python train.py --hidden_size=160 --num_key_value_heads=5 --head_dim=32 --norm="layernorm" --norm_place="pre" --positions="learned+rope" --init_std_o=0.0128 --init_std_down=0.00638 --weight_decay=0.05 --max_seq_len=1024
Each number is 200 + 40 x the weight over its row's rms, rounded and kept within 0 to 999. Layers, rows and columns count from 0. The size before them is the row's rms in percent of the matrix's.

# layer 2 attention value, 160x160, rms 0.19, rows 128-149, columns 0-159
095,203,80,193,255,193,269,231,200,124,190,220,237,227,170,238,151,212,191,218,304,270,206,230,203,195,270,227,184,197,251,176,289,236,178,256,204,264,166,161,171,175,207,236,143,237,200,115,232,137,252,202,212,247,126,163,213,278,210,194,276,140,226,199,161,200,165,254,177,230,151,239,208,192,197,236,186,207,184,187,219,136,201,182,242,227,178,154,225,206,203,208,238,181,134,207,200,122,194,186,176,170,170,200,226,266,181,247,238,156,209,171,149,205,223,215,230,167,181,138,204,220,206,135,218,155,262,185,266,187,190,178,263,245,216,152,145,292,182,189,168,186,204,170,161,208,214,130,128,220,141,211,171,207,165,200,158,169,185,141,153
089,221,260,194,154,202,256,212,174,225,174,149,187,248,218,195,274,233,224,268,157,259,156,233,241,154,243,188,255,179,209,170,214,182,209,188,212,284,211,249,153,155,225,225,187,189,175,89,239,160,249,233,206,209,233,145,258,230,178,260,190,200,153,226,213,153,194,310,174,172,151,220,200,131,192,132,182,180,172,216,175,181,149,221,220,245,228,163,212,239,166,275,132,143,233,159,237,244,245,218,166,205,147,164,287,250,159,206,267,197,228,175,225,218,216,252,234,128,189,236,186,202,204,186,174,138,241,202,225,188,187,176,234,235,255,184,109,238,157,189,152,199,123,148,217,158,150,192,245,172,267,237,152,268,226,199,239,208,199,223,203
094,256,164,169,211,204,202,213,160,195,233,233,195,263,230,190,194,232,169,173,153,113,281,150,191,158,241,216,247,172,308,215,120,237,223,200,157,134,199,173,169,247,243,220,213,222,186,246,145,202,210,182,203,195,229,178,165,235,213,223,215,219,249,192,158,260,168,204,214,219,226,216,153,182,139,207,145,225,243,243,202,228,220,183,212,275,181,249,163,190,197,194,210,146,220,160,132,164,170,287,194,223,232,240,203,87,120,208,118,172,210,164,260,245,156,180,126,224,178,172,195,198,154,280,191,241,196,191,203,198,197,251,155,171,137,214,229,219,193,238,248,226,224,267,156,225,199,248,264,142,152,121,285,186,135,186,192,207,183,142,195
083,209,257,245,146,166,273,184,188,189,187,170,163,193,201,267,187,200,232,195,168,150,201,204,160,240,199,192,153,244,237,205,137,105,201,169,228,213,252,196,225,141,250,122,247,129,185,231,229,203,188,142,222,155,192,199,169,185,172,263,219,177,181,184,185,222,223,208,178,177,174,259,214,249,190,197,180,207,184,295,228,206,294,210,176,221,164,190,230,195,161,225,242,151,184,206,169,168,233,216,222,253,197,233,191,254,192,239,158,219,201,99,124,156,214,186,176,253,166,229,176,260,212,294,307,246,226,133,219,174,245,254,157,192,308,174,201,175,213,185,169,131,231,146,208,158,139,186,207,179,233,219,137,285,196,167,156,183,223,259,232
092,163,167,188,177,248,198,104,142,154,211,118,207,250,196,188,225,221,166,196,250,246,155,197,244,161,70,167,216,140,241,150,188,165,230,183,234,197,255,174,201,192,181,250,144,279,111,284,173,210,153,212,219,234,236,216,166,220,215,192,195,242,210,214,220,238,199,173,224,215,177,252,189,130,236,164,160,234,163,171,171,213,235,151,151,101,169,203,267,193,167,247,205,183,256,276,181,173,226,167,138,262,209,182,210,226,205,231,160,222,167,232,218,244,167,196,191,251,126,212,150,213,190,235,105,243,272,174,239,194,194,173,236,226,282,178,203,183,203,235,179,192,197,196,186,229,264,222,197,207,186,232,169,248,234,149,181,201,182,268,115
099,239,200,218,168,234,256,204,151,180,139,242,191,214,166,103,223,165,224,214,249,197,199,271,207,197,207,194,191,225,202,198,212,221,221,194,229,198,164,162,158,128,163,212,175,190,152,226,259,174,190,158,231,224,113,227,152,138,164,187,243,127,281,163,163,246,250,160,234,230,240,275,183,251,223,235,172,172,173,281,235,249,150,101,215,194,178,228,238,209,148,187,219,267,168,127,158,245,158,198,207,269,272,240,200,259,216,198,221,249,177,242,152,299,228,240,187,266,153,221,242,194,184,185,218,144,211,156,257,171,243,181,165,246,211,204,205,191,129,140,271,200,188,209,216,136,152,247,174,153,245,198,209,170,182,160,247,168,174,180,200
084,220,244,223,142,260,190,207,221,163,156,160,226,173,243,193,195,199,137,228,253,169,199,237,245,251,182,208,148,201,195,168,170,174,245,273,228,218,224,270,212,165,155,106,223,252,221,170,154,205,207,163,174,266,205,175,141,234,173,140,138,204,174,180,275,155,199,234,190,203,286,198,214,169,181,192,195,161,135,238,111,196,205,253,266,194,234,194,162,222,241,217,162,243,177,166,167,178,200,201,164,238,233,234,150,217,127,194,204,270,199,220,187,205,267,217,247,248,162,201,239,179,189,173,198,147,192,138,105,169,117,147,295,177,220,199,208,261,243,243,168,219,220,247,141,221,168,228,181,167,213,214,206,324,184,181,125,208,240,201,201
089,224,232,223,229,224,240,190,210,184,167,240,214,214,140,191,201,142,179,237,230,205,196,263,222,211,146,198,136,180,148,235,197,222,276,150,177,206,248,219,140,205,213,249,170,234,200,167,217,250,236,125,255,203,269,200,175,177,204,212,203,220,174,243,180,199,192,174,125,218,161,144,255,140,256,151,150,216,221,167,185,156,228,106,179,233,202,194,139,177,208,128,191,269,187,214,287,273,134,200,199,155,280,180,152,190,232,210,199,211,179,263,206,207,197,189,264,141,214,213,247,203,160,281,276,142,232,219,256,243,231,174,194,203,211,183,195,170,189,122,176,255,208,177,233,169,136,161,162,213,243,182,84,199,190,231,160,211,121,281,216
109,160,180,163,212,295,160,226,164,218,209,155,135,182,149,274,112,221,149,205,180,180,179,178,256,255,180,161,221,196,229,220,181,155,211,201,109,170,208,231,188,218,269,87,183,255,221,210,240,229,97,165,201,212,215,192,251,186,180,199,262,254,209,241,288,193,167,188,191,241,216,241,208,246,271,229,238,219,199,245,213,178,158,259,192,180,190,154,231,100,188,189,243,216,229,224,189,234,210,156,193,169,210,194,164,203,208,205,271,215,237,231,194,206,164,139,154,204,182,228,170,170,181,230,180,207,283,172,188,247,205,252,151,196,197,197,276,221,206,124,194,184,217,185,198,148,245,183,183,218,210,187,236,341,139,182,232,185,210,133,254
099,253,184,156,192,165,282,167,207,250,136,169,175,219,105,243,244,221,217,214,174,181,237,187,229,203,213,244,226,178,212,235,214,207,228,151,210,223,174,162,187,312,194,200,178,204,205,264,178,221,203,178,167,212,246,152,117,141,150,203,150,166,196,239,123,207,210,184,153,176,218,237,210,284,270,211,171,214,207,169,259,201,281,201,117,229,202,189,163,273,226,163,142,235,258,160,240,259,197,189,179,149,285,189,171,110,214,279,178,202,170,226,106,196,192,210,207,214,173,188,185,145,209,218,229,200,192,280,260,225,230,136,209,181,187,191,206,174,200,154,283,199,199,168,184,181,186,294,240,194,205,218,162,226,144,201,154,156,259,199,254
083,216,188,231,204,239,125,213,272,138,156,186,162,178,217,281,246,192,227,241,225,222,229,178,182,215,189,230,201,224,251,217,236,240,153,214,249,174,214,171,215,203,150,191,209,224,271,172,179,199,195,207,290,171,274,197,250,185,263,223,206,196,184,215,111,231,234,200,188,217,239,175,176,126,198,263,134,261,135,280,231,221,139,163,248,171,221,181,200,158,170,245,139,194,204,189,265,139,210,188,205,278,189,212,184,188,173,224,106,205,204,137,136,143,185,155,137,210,146,250,208,188,188,152,258,178,167,177,205,151,215,187,83,216,177,250,235,120,223,185,271,199,188,298,192,207,249,201,236,214,163,203,240,188,241,181,151,185,178,169,226
090,226,198,220,224,114,202,236,198,165,220,155,211,165,181,205,168,191,224,201,252,165,201,201,166,148,124,163,202,154,177,177,117,244,234,204,160,98,156,225,176,216,251,270,204,236,198,215,206,218,228,251,151,158,159,208,215,169,176,119,229,259,179,260,227,213,212,275,157,164,174,157,213,219,245,197,243,143,236,173,229,219,216,217,155,276,155,189,209,225,202,235,216,253,155,223,197,240,165,174,185,187,170,180,172,192,209,213,219,201,228,209,192,239,157,225,173,210,298,82,237,250,221,191,188,110,100,234,253,142,211,249,203,238,123,189,161,168,205,222,214,167,208,152,225,205,179,184,157,143,183,136,250,226,164,261,261,160,105,175,242
110,219,191,260,242,163,181,216,206,104,232,200,232,154,198,220,149,171,226,180,182,250,172,172,216,116,220,255,214,164,176,201,159,206,194,198,150,177,178,237,252,142,210,151,275,230,108,215,181,178,298,180,279,230,197,210,234,122,131,195,179,217,208,185,213,223,202,164,188,190,204,186,286,198,201,228,155,209,178,199,182,172,222,219,204,181,220,189,208,129,221,218,163,146,234,179,226,175,166,245,210,73,151,159,189,158,238,172,206,215,213,185,229,178,219,247,240,182,205,119,220,178,195,207,246,224,159,179,234,243,275,142,194,240,263,234,209,159,232,191,208,231,263,180,193,260,201,267,224,170,297,220,259,206,266,134,247,217,98,231,144
105,157,150,137,213,194,147,202,264,126,238,230,233,191,174,288,207,156,197,213,215,199,185,162,146,246,213,196,224,183,203,205,228,215,135,182,162,147,199,214,189,166,174,205,209,220,229,233,199,168,149,256,251,169,176,232,202,225,266,182,248,281,228,204,149,240,199,199,175,190,247,203,202,155,81,228,156,229,282,249,231,239,178,161,216,107,144,264,231,185,206,232,200,99,239,240,212,157,141,202,194,230,109,162,217,239,157,132,185,176,193,160,207,235,250,265,249,239,179,234,228,173,220,154,171,159,152,239,161,203,213,184,230,282,189,233,237,228,215,175,214,186,223,192,230,222,232,232,196,176,190,216,241,113,152,148,189,284,157,154,134
089,163,223,177,242,259,253,179,193,180,223,205,194,202,213,257,209,188,240,231,158,172,137,269,174,203,202,198,219,197,199,215,256,175,217,201,210,208,252,192,224,179,179,200,164,217,189,232,252,174,143,213,187,202,240,261,262,182,201,182,206,223,183,100,145,264,198,188,132,213,176,171,191,178,274,214,198,245,229,140,216,122,108,180,203,119,238,264,220,117,194,166,210,129,257,255,225,189,168,111,172,158,197,269,201,241,202,186,209,199,199,148,217,154,224,139,154,247,173,142,220,175,155,244,233,222,277,167,280,155,286,233,168,205,197,186,155,171,141,147,178,113,179,162,178,191,167,224,146,236,152,268,234,124,249,217,215,233,190,172,228
095,220,148,172,199,162,187,166,210,246,237,180,218,244,165,240,253,190,169,208,280,129,191,160,198,281,240,207,129,244,267,228,142,229,133,247,214,240,219,247,247,258,190,202,172,206,190,217,259,191,179,172,234,248,216,133,178,248,145,184,182,167,231,90,210,185,177,240,220,113,244,164,265,208,183,214,244,227,198,180,143,174,129,249,188,218,116,210,250,217,255,216,203,121,248,184,183,272,218,129,206,237,112,178,162,136,160,166,157,236,213,248,129,216,230,197,149,223,209,286,201,205,191,189,211,190,192,220,201,232,199,211,194,168,171,181,172,195,160,169,220,207,193,223,152,297,239,162,183,174,209,209,162,288,227,230,160,208,258,190,197
092,242,204,206,233,90,160,206,200,262,202,95,133,232,176,180,166,229,285,169,122,150,180,266,241,186,100,204,318,175,205,204,188,133,268,169,203,206,164,142,182,123,177,205,189,191,177,197,218,153,168,203,140,152,193,236,232,271,186,134,129,230,187,168,175,226,218,162,221,210,266,243,173,211,165,160,193,179,258,188,232,173,220,249,209,164,235,223,212,193,221,263,189,230,231,224,155,223,174,185,180,243,158,207,221,170,178,190,262,253,173,245,173,190,233,265,216,247,197,182,169,134,188,246,180,186,223,276,231,180,209,219,143,188,190,271,133,222,145,228,227,173,199,177,189,269,157,244,200,161,180,161,224,179,196,250,171,212,258,228,219
091,161,184,225,217,253,142,192,227,128,139,178,174,216,232,180,232,204,214,195,204,166,195,155,244,125,240,178,171,195,263,175,185,138,255,213,273,178,180,217,284,211,190,185,235,219,182,144,273,194,184,204,185,214,169,267,183,193,256,243,241,182,208,216,215,177,223,232,207,144,145,243,150,157,217,172,194,224,130,176,150,233,134,202,227,180,146,216,205,220,165,178,215,244,221,146,157,170,183,223,165,243,183,198,150,193,120,215,251,142,290,183,142,225,246,163,235,131,165,156,142,216,239,112,201,151,218,190,220,209,183,189,241,184,270,243,234,236,239,268,226,318,175,239,187,194,258,159,198,151,200,233,285,249,203,146,156,281,190,180,200
096,241,258,225,234,172,230,236,196,168,208,176,220,163,200,228,168,208,195,203,212,244,225,233,277,253,153,187,185,239,165,227,194,201,265,249,189,254,238,197,216,171,182,150,179,247,132,88,169,147,144,240,204,152,195,213,206,171,179,191,194,177,211,201,282,154,216,231,235,154,220,188,231,143,140,262,206,268,173,198,232,162,187,181,187,158,132,205,303,207,203,231,110,186,140,205,211,190,202,221,188,216,214,222,204,256,180,183,237,269,224,279,85,178,120,194,160,176,269,137,207,257,132,259,257,221,212,245,213,190,245,168,203,195,151,199,131,163,188,202,164,164,237,227,200,188,186,250,266,114,147,258,184,182,248,194,168,176,171,193,225
093,252,209,298,200,151,193,239,200,243,211,170,230,245,187,234,186,245,184,158,168,294,220,231,165,70,200,239,211,221,143,255,194,196,227,183,119,248,213,179,290,231,280,203,199,226,218,223,104,186,170,200,233,198,191,203,193,197,209,181,174,294,161,244,230,253,207,247,214,128,173,203,223,247,255,181,191,180,246,163,263,163,265,185,205,216,146,236,145,194,246,154,221,205,249,214,180,162,208,228,143,128,231,195,294,153,207,252,201,200,143,179,263,211,215,234,217,194,264,216,219,187,179,227,188,195,159,185,187,184,154,211,165,184,128,279,227,165,221,169,133,144,226,233,204,194,206,204,218,137,201,176,234,230,234,246,200,209,112,220,232
078,227,214,222,179,257,190,174,209,219,173,248,218,152,238,141,204,165,176,225,253,268,115,231,232,213,127,182,174,157,159,180,234,190,164,207,206,145,152,242,166,216,196,177,161,256,211,132,215,158,213,200,246,186,225,138,236,218,217,204,155,188,209,191,246,148,143,143,217,241,195,219,122,244,172,245,197,230,223,167,269,169,249,166,208,251,271,233,183,170,171,172,123,184,204,231,252,272,203,157,204,166,142,285,190,168,195,170,345,244,204,188,251,231,199,175,233,158,220,186,245,261,246,208,202,213,226,122,170,142,225,223,244,216,168,143,218,196,144,245,222,187,238,236,214,143,145,248,232,192,148,255,216,157,152,230,249,228,252,196,141
090,191,127,169,219,161,223,284,216,207,194,214,150,258,183,210,178,218,176,195,267,173,254,157,258,223,207,261,217,170,216,105,156,282,201,215,142,190,174,150,189,263,238,257,225,253,220,134,193,191,190,267,167,212,174,133,172,201,213,186,230,248,264,144,174,192,160,187,210,189,169,191,140,223,146,187,269,199,309,242,256,228,195,169,145,278,255,234,187,226,241,137,166,239,224,168,200,203,176,205,230,167,268,175,241,98,241,187,179,152,170,238,162,264,143,178,283,201,195,172,146,154,158,175,200,217,181,211,208,230,199,200,202,212,175,224,198,162,130,231,260,229,138,205,183,237,201,167,203,211,281,146,176,191,170,203,202,186,159,140,180
# layer 2 attention output (transposed), 160x160, rms 0.145, rows 128-149, columns 0-159
102,200,223,226,182,228,210,115,218,226,209,226,179,144,122,255,200,176,220,204,204,223,215,255,190,236,219,202,178,203,199,191,170,246,176,207,127,156,190,196,242,261,245,239,185,223,241,197,218,186,149,223,189,210,248,162,222,186,203,211,246,279,206,190,243,231,201,189,226,177,204,218,209,206,185,136,234,220,159,182,157,185,258,230,168,126,294,177,164,197,371,110,204,142,191,197,185,259,210,190,106,167,219,192,248,202,237,153,191,222,227,212,218,192,258,196,253,143,232,181,181,137,235,190,138,203,126,224,136,218,270,228,272,219,197,193,245,146,193,150,202,168,218,245,215,230,215,183,115,149,153,183,181,136,107,255,186,232,148,193,204
095,170,227,145,255,276,258,222,271,252,219,202,200,148,168,212,146,231,155,165,171,205,204,259,168,167,217,203,184,240,231,163,202,232,178,227,222,95,181,116,238,260,159,166,139,159,168,250,167,171,193,214,93,234,293,174,230,230,220,216,215,174,249,287,137,156,249,218,146,151,221,259,182,223,180,265,150,207,171,149,179,223,252,202,154,177,172,191,205,234,210,206,224,195,292,155,208,156,225,247,173,236,217,171,207,192,192,186,284,247,168,227,157,189,253,169,115,225,250,217,282,244,203,188,210,170,174,209,213,202,192,259,207,185,196,163,216,213,211,166,201,158,147,258,169,280,217,186,127,186,152,215,191,167,142,200,214,193,182,184,164
100,254,175,222,206,196,179,163,200,232,220,197,181,183,207,189,206,250,124,207,231,164,210,246,175,193,227,228,216,203,133,208,209,212,209,182,226,284,168,198,202,225,257,144,181,207,225,163,265,236,154,244,210,115,107,233,141,133,247,196,123,237,240,162,270,258,182,165,216,211,192,195,148,144,247,175,133,233,177,218,260,241,209,245,150,310,225,170,163,194,153,223,96,187,310,181,136,214,214,192,218,148,207,202,227,159,223,168,202,223,205,194,168,222,115,163,125,219,179,185,180,185,281,199,198,144,216,192,163,204,156,130,200,218,181,235,285,193,185,204,228,208,255,170,253,149,233,207,218,209,194,255,174,152,280,191,201,243,204,246,207
093,136,199,69,219,221,193,209,181,142,277,274,190,239,178,271,260,249,227,180,177,208,130,195,193,154,182,174,209,199,217,179,238,220,222,235,224,260,137,175,199,267,234,216,137,108,218,251,151,155,172,179,202,223,209,185,151,149,238,143,198,172,242,175,203,235,232,222,174,263,217,255,185,197,156,222,217,167,239,196,190,163,180,195,288,147,220,197,185,152,181,173,255,178,259,208,167,229,230,171,170,213,220,185,161,243,182,122,186,210,202,227,201,182,202,141,181,176,238,157,180,213,190,124,150,198,241,248,221,185,183,200,195,217,208,194,229,189,199,183,234,298,265,261,140,204,158,169,238,193,203,220,233,164,357,192,265,182,169,152,171
103,224,193,118,179,156,134,187,98,188,214,195,188,151,234,241,253,165,229,223,189,161,259,202,177,221,237,252,222,199,191,221,233,198,165,259,202,236,256,213,218,136,150,127,258,165,232,163,225,209,185,182,208,236,229,187,206,215,225,261,226,233,176,211,181,235,137,113,125,174,206,125,176,169,209,198,179,240,290,174,152,221,204,218,161,242,177,233,129,176,217,154,249,157,168,230,212,195,177,262,231,161,199,155,194,191,142,150,165,274,164,182,202,144,117,159,159,173,260,263,262,226,193,191,253,242,198,170,287,232,189,222,195,133,135,197,241,226,253,193,229,244,193,204,247,157,185,237,156,225,223,197,289,137,258,220,217,247,199,206,228
105,195,196,149,128,190,207,205,228,174,206,162,176,235,234,203,164,224,168,166,166,243,277,268,253,129,208,227,216,143,271,232,195,163,175,201,190,240,293,272,215,228,233,208,178,201,246,171,226,214,226,232,222,159,235,153,254,189,233,171,238,153,209,218,227,201,247,213,203,224,195,160,201,190,184,247,186,195,205,173,195,198,193,269,180,201,249,207,186,100,236,93,216,161,218,256,186,184,178,120,174,180,225,189,162,166,113,197,261,220,236,224,142,149,223,174,293,184,189,207,171,195,164,243,154,161,261,230,339,227,203,124,242,195,189,218,137,173,131,231,184,229,156,152,150,232,202,205,224,183,143,188,131,168,283,203,167,206,196,242,191
098,160,218,189,262,183,206,219,174,225,166,277,166,194,241,128,131,138,201,194,196,144,182,269,166,204,213,198,210,200,247,239,209,164,172,207,175,192,149,197,220,217,178,231,194,163,213,185,286,196,210,226,198,277,177,218,237,249,180,203,273,194,206,218,250,176,180,111,172,166,194,191,237,228,181,241,231,230,219,131,199,214,177,150,221,204,224,205,190,161,188,207,158,219,152,176,265,207,171,207,236,272,205,251,123,142,226,187,250,203,164,214,273,278,128,168,203,148,167,202,154,167,233,165,201,172,250,218,238,185,293,137,79,120,234,206,249,268,182,218,189,193,209,271,161,175,175,168,167,213,141,117,255,180,235,275,211,183,182,264,246
100,162,194,239,142,139,176,266,168,314,170,194,195,240,191,126,231,224,221,175,215,183,218,207,210,219,226,163,217,213,167,151,161,223,229,170,222,219,133,238,147,234,175,160,162,223,204,159,251,244,248,123,178,196,212,227,214,306,171,187,196,180,132,215,143,171,225,251,166,190,209,163,132,191,182,236,185,178,255,275,181,221,168,206,212,211,140,180,200,279,227,260,160,251,125,218,168,274,143,225,202,224,195,261,194,210,227,151,225,286,276,210,249,175,263,149,261,199,207,205,225,153,156,156,194,194,204,225,250,186,251,255,193,164,147,184,89,187,158,255,237,194,167,196,149,219,198,255,142,184,174,179,223,188,156,212,241,235,185,156,216
118,231,200,143,212,234,258,168,281,223,240,233,184,233,163,117,163,169,215,202,194,182,208,199,246,146,125,162,188,179,191,223,162,219,204,278,268,184,188,124,223,243,160,249,223,204,192,165,156,165,213,162,215,206,192,194,157,227,212,181,167,137,244,173,271,283,225,197,242,170,189,168,159,354,203,235,222,220,150,177,252,197,230,224,223,165,125,173,218,196,274,209,214,200,202,178,244,215,237,239,221,184,192,152,203,194,171,228,192,194,190,204,283,127,178,208,208,186,217,244,196,197,126,231,234,254,169,198,159,148,178,165,189,206,194,292,201,212,196,221,193,200,186,173,155,129,90,191,219,234,251,190,142,209,305,155,171,276,186,163,173
096,200,169,257,236,175,228,250,181,210,174,173,177,180,235,168,239,189,191,210,194,92,173,189,166,180,182,210,256,259,176,204,225,172,242,213,127,230,273,226,165,247,213,294,199,172,206,191,180,235,214,173,189,181,180,225,219,161,143,184,148,199,243,126,167,207,173,188,229,257,172,180,201,155,136,208,219,160,117,222,239,261,169,235,151,207,186,164,191,214,209,198,197,210,182,219,216,242,126,227,154,227,258,174,190,102,260,244,207,198,309,177,191,216,227,210,119,148,242,203,244,157,205,206,230,98,167,213,234,224,163,273,236,208,180,161,165,217,169,173,226,215,271,151,286,216,222,197,139,165,226,188,201,176,320,182,153,280,216,246,196
098,189,199,207,243,127,187,140,181,126,201,194,195,229,235,144,160,219,125,180,190,321,155,302,230,193,194,269,232,196,127,236,225,169,222,209,198,207,215,167,233,196,162,189,140,147,185,199,188,179,199,150,183,162,219,255,196,216,191,209,156,188,233,190,196,203,215,165,248,195,179,184,205,217,139,106,235,240,253,233,190,234,186,153,266,215,179,202,280,236,202,191,235,223,180,238,221,184,226,277,209,187,196,123,205,163,173,200,162,205,163,136,233,171,278,220,210,175,218,122,236,223,282,119,175,260,175,219,202,238,218,158,214,321,313,126,196,202,153,196,190,206,199,163,214,212,223,191,137,244,249,231,199,191,222,162,148,172,208,238,188
098,153,221,208,210,270,158,253,249,268,205,230,214,200,121,197,211,234,209,167,154,260,297,194,171,200,202,173,186,145,239,154,251,261,239,273,192,165,225,115,171,181,244,203,161,250,225,132,206,206,151,211,155,267,257,184,181,213,151,233,187,178,211,204,259,160,162,247,198,143,103,207,182,214,240,202,162,157,272,198,236,177,240,270,236,205,215,255,152,134,189,191,215,281,197,163,136,166,151,215,162,213,227,209,213,155,199,196,207,160,209,199,197,241,211,252,230,200,230,267,211,249,202,239,167,192,178,221,170,165,91,239,156,232,177,185,195,159,210,189,225,90,209,151,182,188,238,174,218,244,198,137,204,168,170,287,181,147,225,169,223
116,177,196,243,213,223,204,198,188,192,191,209,164,210,195,242,192,238,183,204,145,243,213,204,222,253,221,208,230,209,239,151,257,252,138,208,232,244,165,133,179,165,175,211,141,208,171,191,174,166,207,182,135,266,135,217,182,313,252,213,228,167,152,158,156,102,162,167,182,269,148,235,218,88,231,190,251,221,138,161,160,140,192,246,224,211,252,198,245,274,208,202,292,178,205,167,188,152,175,225,220,191,194,237,306,206,173,171,223,121,235,207,206,172,252,185,240,271,107,203,166,179,150,155,152,190,203,187,221,167,168,264,147,165,237,203,212,268,187,217,182,163,208,188,160,191,192,164,258,212,231,209,190,192,279,224,174,277,216,248,206
109,253,222,247,244,157,207,176,223,203,177,169,177,203,180,188,191,220,203,190,247,268,167,242,198,231,170,248,157,242,154,229,226,229,168,115,226,231,228,233,283,202,187,164,205,262,182,159,188,179,264,212,221,188,242,175,209,233,108,130,209,158,210,146,184,154,157,221,287,238,239,200,149,167,156,194,195,221,167,192,265,150,175,244,178,244,246,254,163,234,227,242,149,138,204,153,219,231,143,276,154,124,207,212,260,225,182,177,197,180,195,199,251,224,195,282,217,195,116,139,226,250,227,222,230,202,118,123,202,202,120,106,259,250,199,222,240,164,214,177,107,186,217,193,212,176,219,200,262,251,197,179,190,136,175,154,234,191,199,220,217
098,171,164,279,218,187,177,231,222,144,229,155,207,193,245,252,147,158,241,278,185,217,217,210,161,254,188,240,184,230,216,207,252,222,147,157,186,198,183,204,183,157,148,274,218,241,199,226,120,155,206,110,190,176,272,216,156,271,282,174,226,221,216,250,202,229,210,218,248,183,234,188,159,154,155,246,150,196,269,193,252,227,239,184,211,166,220,187,196,158,201,201,240,188,167,160,171,209,176,213,182,195,205,262,271,294,178,150,79,260,150,215,239,107,184,221,201,216,185,191,217,123,150,233,192,263,189,192,196,209,156,256,236,302,169,192,233,184,191,234,220,230,181,192,154,181,215,229,170,197,214,123,154,214,224,196,161,150,191,106,196
101,204,220,230,251,146,210,276,190,268,203,150,221,166,180,147,232,233,217,257,162,175,207,208,234,173,142,217,165,274,207,281,241,217,235,258,139,198,136,271,222,195,235,198,253,182,304,161,161,158,187,208,245,310,190,212,234,117,226,135,246,214,154,235,169,179,156,218,225,249,254,224,243,180,165,110,217,236,205,238,199,150,169,129,122,185,219,228,141,214,205,216,142,262,176,190,223,213,223,217,190,189,234,185,184,157,245,198,244,163,166,203,249,196,169,190,188,191,158,211,174,219,185,172,138,227,192,162,182,187,221,227,176,195,208,118,196,243,225,196,173,177,89,180,195,165,202,239,197,248,201,232,163,197,255,239,256,191,111,198,130
104,197,225,109,136,154,245,206,231,187,199,237,188,163,160,244,210,146,217,248,250,207,223,230,92,222,183,201,132,171,250,226,240,216,125,254,187,178,210,199,175,206,236,172,228,143,263,243,163,275,186,239,208,271,171,217,218,275,236,215,199,234,215,211,192,183,194,188,167,225,175,195,187,116,161,255,218,112,179,208,189,197,242,177,290,198,220,220,215,199,81,277,182,208,246,228,177,202,162,258,134,183,197,188,224,255,176,217,258,210,210,176,173,160,203,203,193,118,244,198,199,204,169,251,277,165,187,106,144,176,193,199,276,186,202,142,224,255,226,192,195,176,218,199,190,107,218,110,205,211,223,228,239,204,244,155,198,165,212,190,161
100,199,210,194,141,309,249,169,176,227,188,226,231,188,169,192,203,167,228,208,201,246,226,189,215,209,137,208,238,216,234,179,233,186,192,236,170,247,289,134,162,195,145,207,224,192,188,182,192,139,177,202,174,253,144,271,211,252,198,250,207,90,261,221,260,279,157,267,132,193,190,243,169,189,130,225,122,260,284,173,189,164,180,176,162,195,202,223,199,200,156,161,180,159,242,239,213,215,285,200,207,279,241,159,172,194,193,152,164,198,229,215,179,254,160,174,249,209,170,169,148,179,244,211,254,207,183,158,184,154,261,130,223,184,263,214,211,211,203,125,198,208,166,226,251,170,163,122,160,174,189,206,169,248,141,187,171,238,183,296,207
103,183,220,104,199,203,238,211,157,255,165,279,187,246,165,211,149,108,257,147,201,278,152,209,178,224,189,215,170,201,185,214,285,212,201,249,244,224,237,144,243,185,241,245,205,173,239,232,167,215,234,217,227,296,184,212,210,158,266,196,218,131,202,206,175,192,238,215,174,245,251,177,272,125,179,166,227,158,198,156,90,267,198,232,198,149,194,151,228,202,200,177,149,178,180,130,218,179,164,206,230,194,130,190,258,217,212,141,93,232,215,193,166,218,203,222,254,236,164,220,258,215,162,210,244,179,201,174,168,175,278,176,209,190,193,171,135,220,227,237,214,215,226,145,209,211,216,271,161,178,203,198,142,126,194,265,145,203,187,183,263
100,242,164,212,177,170,226,228,222,193,164,232,156,217,223,203,219,166,157,174,215,248,263,95,154,268,216,198,198,231,213,184,260,207,205,158,285,179,189,115,158,242,248,211,177,179,231,157,245,252,161,183,256,135,149,121,189,187,192,179,193,186,247,148,177,166,114,224,137,212,212,160,242,141,212,266,149,187,202,241,251,175,290,231,230,159,216,143,172,305,100,189,227,212,135,203,195,213,162,183,230,167,216,153,244,142,260,240,131,205,233,145,286,174,188,235,160,266,247,235,192,278,221,190,175,192,217,220,228,186,253,184,199,203,120,206,203,198,188,223,228,198,209,231,214,204,195,193,230,191,156,194,251,149,193,158,200,242,237,184,226
094,215,211,178,213,202,259,205,198,226,193,189,206,197,148,234,187,218,201,165,246,186,226,275,248,230,173,232,203,194,197,157,187,207,184,221,171,208,238,155,181,198,131,191,312,153,115,207,221,174,218,254,177,194,256,240,185,182,98,203,256,205,213,169,238,195,225,132,228,190,246,135,189,253,217,239,171,212,147,249,250,255,178,115,204,259,195,226,190,191,211,169,238,191,175,147,167,299,238,221,205,195,144,189,244,226,261,224,187,167,273,178,231,200,161,236,220,212,162,203,265,153,197,249,192,119,254,268,195,199,123,261,168,148,151,187,176,160,211,188,134,161,268,163,149,215,242,174,180,154,281,185,128,164,183,220,114,168,244,164,228
099,213,154,256,206,235,252,175,254,298,170,255,223,185,179,199,257,161,230,189,192,185,207,169,190,214,129,236,133,187,234,228,185,209,298,162,190,181,232,281,263,258,251,172,241,225,158,181,197,207,186,132,207,132,157,177,201,214,187,210,124,230,155,197,201,135,194,187,278,301,219,232,171,218,211,170,186,233,187,207,153,232,99,212,123,237,241,181,263,251,218,205,133,211,178,262,224,251,208,151,163,157,189,195,225,157,213,239,231,192,249,159,198,225,132,216,191,182,234,160,205,194,262,185,287,142,195,195,224,228,198,194,164,203,130,180,194,146,181,223,180,151,189,165,219,134,228,190,218,256,157,241,112,187,183,227,123,204,239,230,192